config.yaml
rope_fraction: 0.5
init_std_o: 0.0
decay_fraction: 0.467
Each number is 500 + 25 x the weight over the matrix's rms, rounded and kept within 0 to 999. Layers, rows and columns count from 0. Numbers have three digits each.

# gate: layer 2 MLP gate, 192x64, rms 0.133, rows 79-134, columns 0-31
# up: layer 2 MLP up, 192x64, rms 0.112, rows 79-134, columns 0-31
# down: layer 2 MLP down (transposed), 192x64, rms 0.109, rows 79-134, columns 0-31
gate79:519515508503459528509497457512506498500529554485513527473496474480514489472520491522490491466514
up79:512527470434485541513478501482511528481513483529482510485475507493507490491467470471484530489448
down79:556465476508509449445500496546488520496489527529529485445493512494488477505488502512480511491502
gate80:482522487489516472534511524535499531513503490517481512514519505493451466530508456550489485489543
up80:465517472534535499453511485505491542547513504520476474520502546543458521464530472499482539494528
down80:494470506430510467532509558482529497510487499473483497509464514500536480490476503517528462563489
gate81:478520483508497514485519522499476506503474480529506515497495498532488440508536514506506511498521
up81:479507510509458478487476470486526497488525481497494486498479488487464500524525489500598464511480
down81:533498469530505497528511492506512479529541521479505476462472476484480484537516516446487522490491
gate82:515501514466490481524504483538546502461553490468509495493488513493527504487523491503461509495481
up82:496521531485536524523476499508465525489503528513510492535462503502496509487478499508421479494476
down82:492477487507470504470497501481568481506495460523521529472533438514497493501504513483488548512509
gate83:488511513475513467480511453501503506471510455522510495493449475535500470480534501513440533529506
up83:507507522498501475492506473512487530545533510517470408513453493499496502494507488520513488511496
down83:469470500484490489529543472496512439492479496466466521515493487520480505527520464480495501465464
gate84:510488469523507450498506506479528526499500491524448528466541497506502493499564493465465492495497
up84:482523462493488488492507565521526475514475477510555522480472488487551494495489484486502541470511
down84:509516480478459474465498522485474480497513491488507519543507481487499428501524477499530500526535
gate85:490493474517490490522560517491508487536480505486504476479521454518476478449505471516493525500462
up85:479496457513468474492479538467498500469522513477542522496492505501487498511487494492512517502487
down85:469467508512493524490508500498543528518512505473499523536479546513476497547525456497458515501484
gate86:456482524448513507477488512513501502524485486490543482467477494512520474514493487501488463474550
up86:535508498532457510511477538551541484520528509477451524498552496491491523534495509490489531503515
down86:507490480507491478449483508449506524491527495504510469488514542511481526498522553519525488453548
gate87:515552514484449483537506510527501493504543525478480504489516494493463496516497526530522504513532
up87:471497518505491526467475505511537447551506495480490510514514542492474490546471504491505480531464
down87:568496492513491462536479522505487521485433524502515505496515520530469525469476511529532496499523
gate88:527517503495492521515502510511467499503479468473478493460476458464472491480524458519501506521480
up88:483505516515511484488515489510526452473475438523532490528470519483531518456517473509504496479494
down88:479502528481517461506472463489502475514489491482515485477520490548507468486448491506519472501511
gate89:491512477493500481540470522498497504513519505555489492527496502508478463504515503518479515554443
up89:458514487518477498483469493500488514477489491493492468488519512514474500497460501476553446488506
down89:470540504538513534529518539483527492480492530504511469473531483508530475521486461492522496524488
gate90:492536469509506501523469490528529508473511490512514493501492473513468507483508498509490500448448
up90:505498490469495510515511498508512534477496521494554494532479484542445481505512468525488469505490
down90:507491528444477476488469541529519522509539475491549497490476482518471506508513474492509472486507
gate91:473466491518500489483496456509504504537506473535502519512489474509495526510513507513483516486523
up91:485483516499504483474502487494483545489540500492495505557503474524468504503525530485517480473463
down91:458436482444488503491498436507520535546550507535514508494538461506497507484528535466528513499524
gate92:505526489482472474526489522510520458542512516473479481471474492495474462528492468533513433500527
up92:503491472503490444505508465538525451520498483524502466542536507456470485528507520508466532524441
down92:471466505491475524486482507514515514536535448489482527473499515553551492453553479488454507476526
gate93:494481522493499516524515511514487495496489454521512499509501499492488500505486474532492490471520
up93:502512525497512493485527554522490512502488491492489502524490480471534499495465447551511487536495
down93:501477524507485489506486514490481499473413520496496492463460531515539457488502463506505475498501
gate94:495557497550545481511525498478514526497511506502474468498520521472490462497508507492486458472521
up94:492525517512522494490483534473479532501515476455480549450481484503531502501507511472494460506527
down94:448538511464508463478520499491511494483514514479472508535475496511470485508489473560495504506477
gate95:489508494503529491539513556485503511503485519467482522469439505471497486492525465527463496510481
up95:464495501523468468494500473503486511528544515509544528506566468509501505458507480510517517550489
down95:488477513545496494520481512505499465454466482501463433494469466521568476534504505467475469502475
gate96:513494501523479509548482495474519485482508515506485468543494525516464508500502517477522536500512
up96:513525525511501485534470478513492480506492473472514477534532514475500511519489473505555510479457
down96:468532539489523492478516514495437536503541506490520497495513511500486529531530523514489526491477
gate97:544502495511516466540553489488472494490507524523459490503505491480467454519499504501465528469517
up97:518501528519544514498534488511498549483470533496526536479531514489482500498490509492520445487496
down97:506480499488519485498511539493473484461526522467516500517492494510531542538482482518506469524510
gate98:509499473488507493497508489509504518473516501492468497535483441487512501475472482526526505500527
up98:492494526475500482491477470491520547489499473505490455495506494514538497440515490491550522489491
down98:526481489485505466539488506495513495481503421514499509516465489521468483467509453528455484490489
gate99:493481531512529481499548521491503527529510511500512475510517534501519482502513493526487517489512
up99:516488513531492477553497500490488485524488499498483518513502485523483521499476511492469500497505
down99:497490504470526461489486524534499535506469478529509497514503531539506476483491496508461478544490
gate100:479502485514477445485507534531528506518503502499500550479518496519468479469470470520499522526495
up100:506504491479523523481482494517512525471490493501542531478502546505526495557506509453522502518506
down100:473529491533448530463509498490518492504506476536512457495504481486484492537498527507453466476471
gate101:483467518505466455518504470540506503506512521475455500493469489495472468457536480472520481506473
up101:524489507501490487494459521485487537494514530491496514473497480479506524495510470491502544488493
down101:463501506514459497551519504484529515459466508519476502492507485518548474515498539477534537516526
gate102:477487503462487457482510543519506513463522506544520522484492523506448504506504499514458488451519
up102:506510484535517479531510474520468514489487514475532471474489515517521520486485530487495512484570
down102:495510529512495499517471491521558504528488492452500499503502485512518506497531484519536558547502
gate103:506495484490540471484487512535526492524497496516481542505470494472510478471518478502485538440506
up103:516492540521504468487474517556503469539508466468482528506496529495517479517512483472467485547513
down103:509479474550489486501521503486465485488443537468431467499535517479520484518524516488534516489493
gate104:499477527521514443554505491470576530465500482497478486503517474508509482481548448542481492511551
up104:497516517495563562506529480496492491493487472540487539471504514509556506534536510508467512481530
down104:477483512531479498460497501499493452546546505505483534482514494491481496490571522530466507512498
gate105:483486538499529497489503540524512516500515499522517487438514459518487460442527447526497465463531
up105:458486511465455499510489523523523524533541462512525510540510537471515501510444512501478494461502
down105:527472489510503494484472570501486511459532526515558501488477496470452495507486529503494495458518
gate106:544539526486497485488504509514510527507493519520500487483506456495515470504523466500480504488519
up106:504480494498573500526468482490529514499512513463527513467493488489530529515550497493499508505471
down106:497520524499439507537508514477503505508481508540522522503498527502512518532504495485555526520516
gate107:503491500491521485516512529493499510483541522485442504490467495511468460477509487471503534488472
up107:461465476519519504498463511486490500489529495513471511465469474498467507486511518484537518465477
down107:513470525453515483529451476514534492496592487500479533499472497520501468501474487495492478500492
gate108:511490475504483508520516495508534563509530491488529506472462486486485477435509502486535556498505
up108:518532564482510478482441517510489462483483514540497502475505527499484491494516479523507502448493
down108:475445511493524508459486468511507491535513539514526481502506445512563512511476526509478492493532
gate109:498543474472466510494496503519503470496554481485506513512508507503485493493497495519462510501500
up109:508519513546527484529493488498472512496470496464485468532546510463531463491510517535531503500489
down109:498545483556458538475485528506558486486472476475506498505501521528507514499499521489543538526466
gate110:516473479497492524522508545475525481502522476533498498509472507501477466482492515510456493434541
up110:464488502551495513523474479531507470498525491484470499530508482506474509495471489520498503536520
down110:523499514502500493513500487492511453493462467521451464458498493490519481474500451436458514514523
gate111:497494545510488479519494499516508509527532467523455519486512537497499491472529485488472472485493
up111:504503520496512489497514532521473516527477502542472509481490501477525523484497498508460492477490
down111:505528478543483505491505489518508487474489493453484522504509499459472459520476486491534526487499
gate112:478507483493514475498501525455494489495534512524475517480507499547513422464506469537441515541513
up112:508527506542469524464477530496525403523486469530523506487521556515494484488497483484533475506522
down112:470453515441482461535501523530478512505509482486468445536520496507530500508523482505486547471536
gate113:497502527502501480520457482521552503493554497458487505478507509517523496505495467523464500488476
up113:493505518519482496479482503535520472481535486535514516500493496497473520514498466496500475484472
down113:510545510464549512507532518512478515502509497478512513483502495488483503518537494454505479501509
gate114:489489472483505466534493497541535487476524489456442478471500501491487483502525493452535515483475
up114:519487513505463479483456566531496482458478508499467523472488525528504486557488529457522487533512
down114:491469515481496465558446513503462492495489514490487530506484518487504481474517535476483514470496
gate115:525486487543509497500559515489494443518502482523456534482489481478515490442514479515496513500506
up115:482514462485442511492531542456521493512500551462560478474472527484508515521470498481465509467513
down115:500503488509511490500516493498532520480500476518539578541534491506481498481514512487486592543492
gate116:451518466518525501522517499498522468502522482482499485492519503544474494495458527495526494554498
up116:469558513493526514496525498512525492521506515533534525519495509511478457497472516483504483503485
down116:512474494454519453526489490502488510515495512483490482520545500477495493472534457517503524503489
gate117:505460487464503497498497476497532522518506471501488492486489519496527462496496508556482497523481
up117:526515490500500500544494465537535503462523502547509509460499475444503481518482545528511453525479
down117:532499459475511478541538513468537521482460458503464495481479470499496419495501484488534496511517
gate118:476478523515544514502464500515482503498517500526488537436505513443479473531504528521487480546532
up118:538529518494491468500493474527476537532486473532474482531444510457505486468539506500521507508507
down118:499501498492471495521489538490500491530520529511468531476453546504502484493486522513454502493476
gate119:504478489514515472483511495489477556493498499527474507476498455503489460480535488513481467474501
up119:459475525574463509517490493485514522477502512489511475495514491495472523510475457540487484497516
down119:492498486490509460527521505517515482511474503528477471484495544507495485472498481518439487491509
gate120:513469465478526467494505520542494480511468511546469546448514505524499523473551483491475483513529
up120:513487464494523446519505530467519527498468506537533489487462499458502507544560486473467470523493
down120:494482546490507512488545477512478499507537520447444506526520506519471490453488495477518497499490
gate121:528469476544540487512534479484478520505482510508478537486494518497492498478523513526498488455530
up121:491488490518520497515498481487485537482491468513563504552486494491564487470522534484482474548501
down121:523496495558526485469512510507471463490484514504533528529561480537453515515452508509528476501482
gate122:509509512502514490521475530485526522469491525510500489466537496493515459467540500493500479493511
up122:465491479475503523510511460505474490523544516503480533478510478479476505497478489531522509500454
down122:445535529517485506519493514499463481495444484502506494475490509484506525502503517466542492503501
gate123:500524476481457497490487515536509491491520534506458513508492480473512505491533514496445514496529
up123:484501514484574491497469472453470432468470487492524514449492496486488459498516476505509545493522
down123:521524530556460495512492464496492503473465532506510454522505507514497525499490453492532455538479
gate124:477479503464520514523497512489509488527483464495444499493490523480490460478522462499529524480483
up124:482503517494512546488486498506504492516489468518510409462500524525493494452502485453526463510526
down124:483479497521458487509486474495449436483491487506502482526596466465535484531495525486513500442462
gate125:516453478508534490492489475505490476485493460543454488471491482564501470456509481495509527496477
up125:482503502463467487491506579545540467547492485442515507528484554503553512483514531503458487473450
down125:447582481518496522460507440509484480429546548499507555504515496491475528534485491455550537534527
gate126:489466489497497514495546500472508525506509473517452513498498540496500481465511463501460483484524
up126:484492516527500466491522506494505491484497500507498512539490495465482512448516490505503474511482
down126:518462467491466482508499505500503534524527483511509453483491504477495480480532460509452519457523
gate127:518492467510476480523513496500537491483505521524467475533500574526519499523515495525470511466513
up127:482507524529505506446476482498494510515511416529520526474497534472525493458489470496523529500480
down127:496517459557455510467500505498501443485498513506557479523487522542504526528494528504539519531510
gate128:498529506492534508522516534507489469489489487518473499507456523492503511490504450546464463473534
up128:484519522501558477522494577450490489521486522461478488529492550516530525531558498536484482521494
down128:508460480452524442522540509473478502514489477489465522514466488503478449470522488521459506471540
gate129:474504513498511492540519526521514494534497512511475536512488569498485500495452504486443488523481
up129:489536491522463537518462485509479484499501462553496489504494456473450514499504468472508482498478
down129:522486507586514511478520491477473533459478514496481493488510523532523512527452509499477497468538
gate130:512545518506528494487476511507513548500494464515488524487512510514487461420530530525472516510561
up130:515488536484521537504540536462493506515490527482475507515499486496487478472486456507553516496508
down130:522498494462509445517480495505485496507478472501493450484491486482480505476513509526496500517493
gate131:483503485492548474522575533492549492508475497518477519486494458572544522532476492514476506507505
up131:484497475494480527560507520562506474529495516474501497511497461516522526463551484478472552465530
down131:506477522499489449462501501480551485519510479495505524470512462568517502483521558501478490506474
gate132:456513477481513506462488508502518491504505468472478473462477518514487480456501505552524462513538
up132:487486519487508532504496523480513522473476518530463509462472476505470505503465514521479464517494
down132:485489480479506485478503506480494514534487481478504422506496503506534447507516498500449508474529
gate133:490487512479522463519515496533497529517492508553489522500485505542467449534501517522490476503492
up133:476507488489495527544503517494504475516518508522545544494481489551443518495488523497520505465458
down133:502470513485514503484533483523513513494455466454507491465512485474497517503531501515528511490519
gate134:497515505527481509527474467499523495494539507516454478494489525501508513492500508486503514499451
up134:517469480458522463515517469473512551500473476528497473496496470497488496500520470496501524490465
down134:490490517527442548482495497508510484520498491509469486502487514473478501530459513511533474508500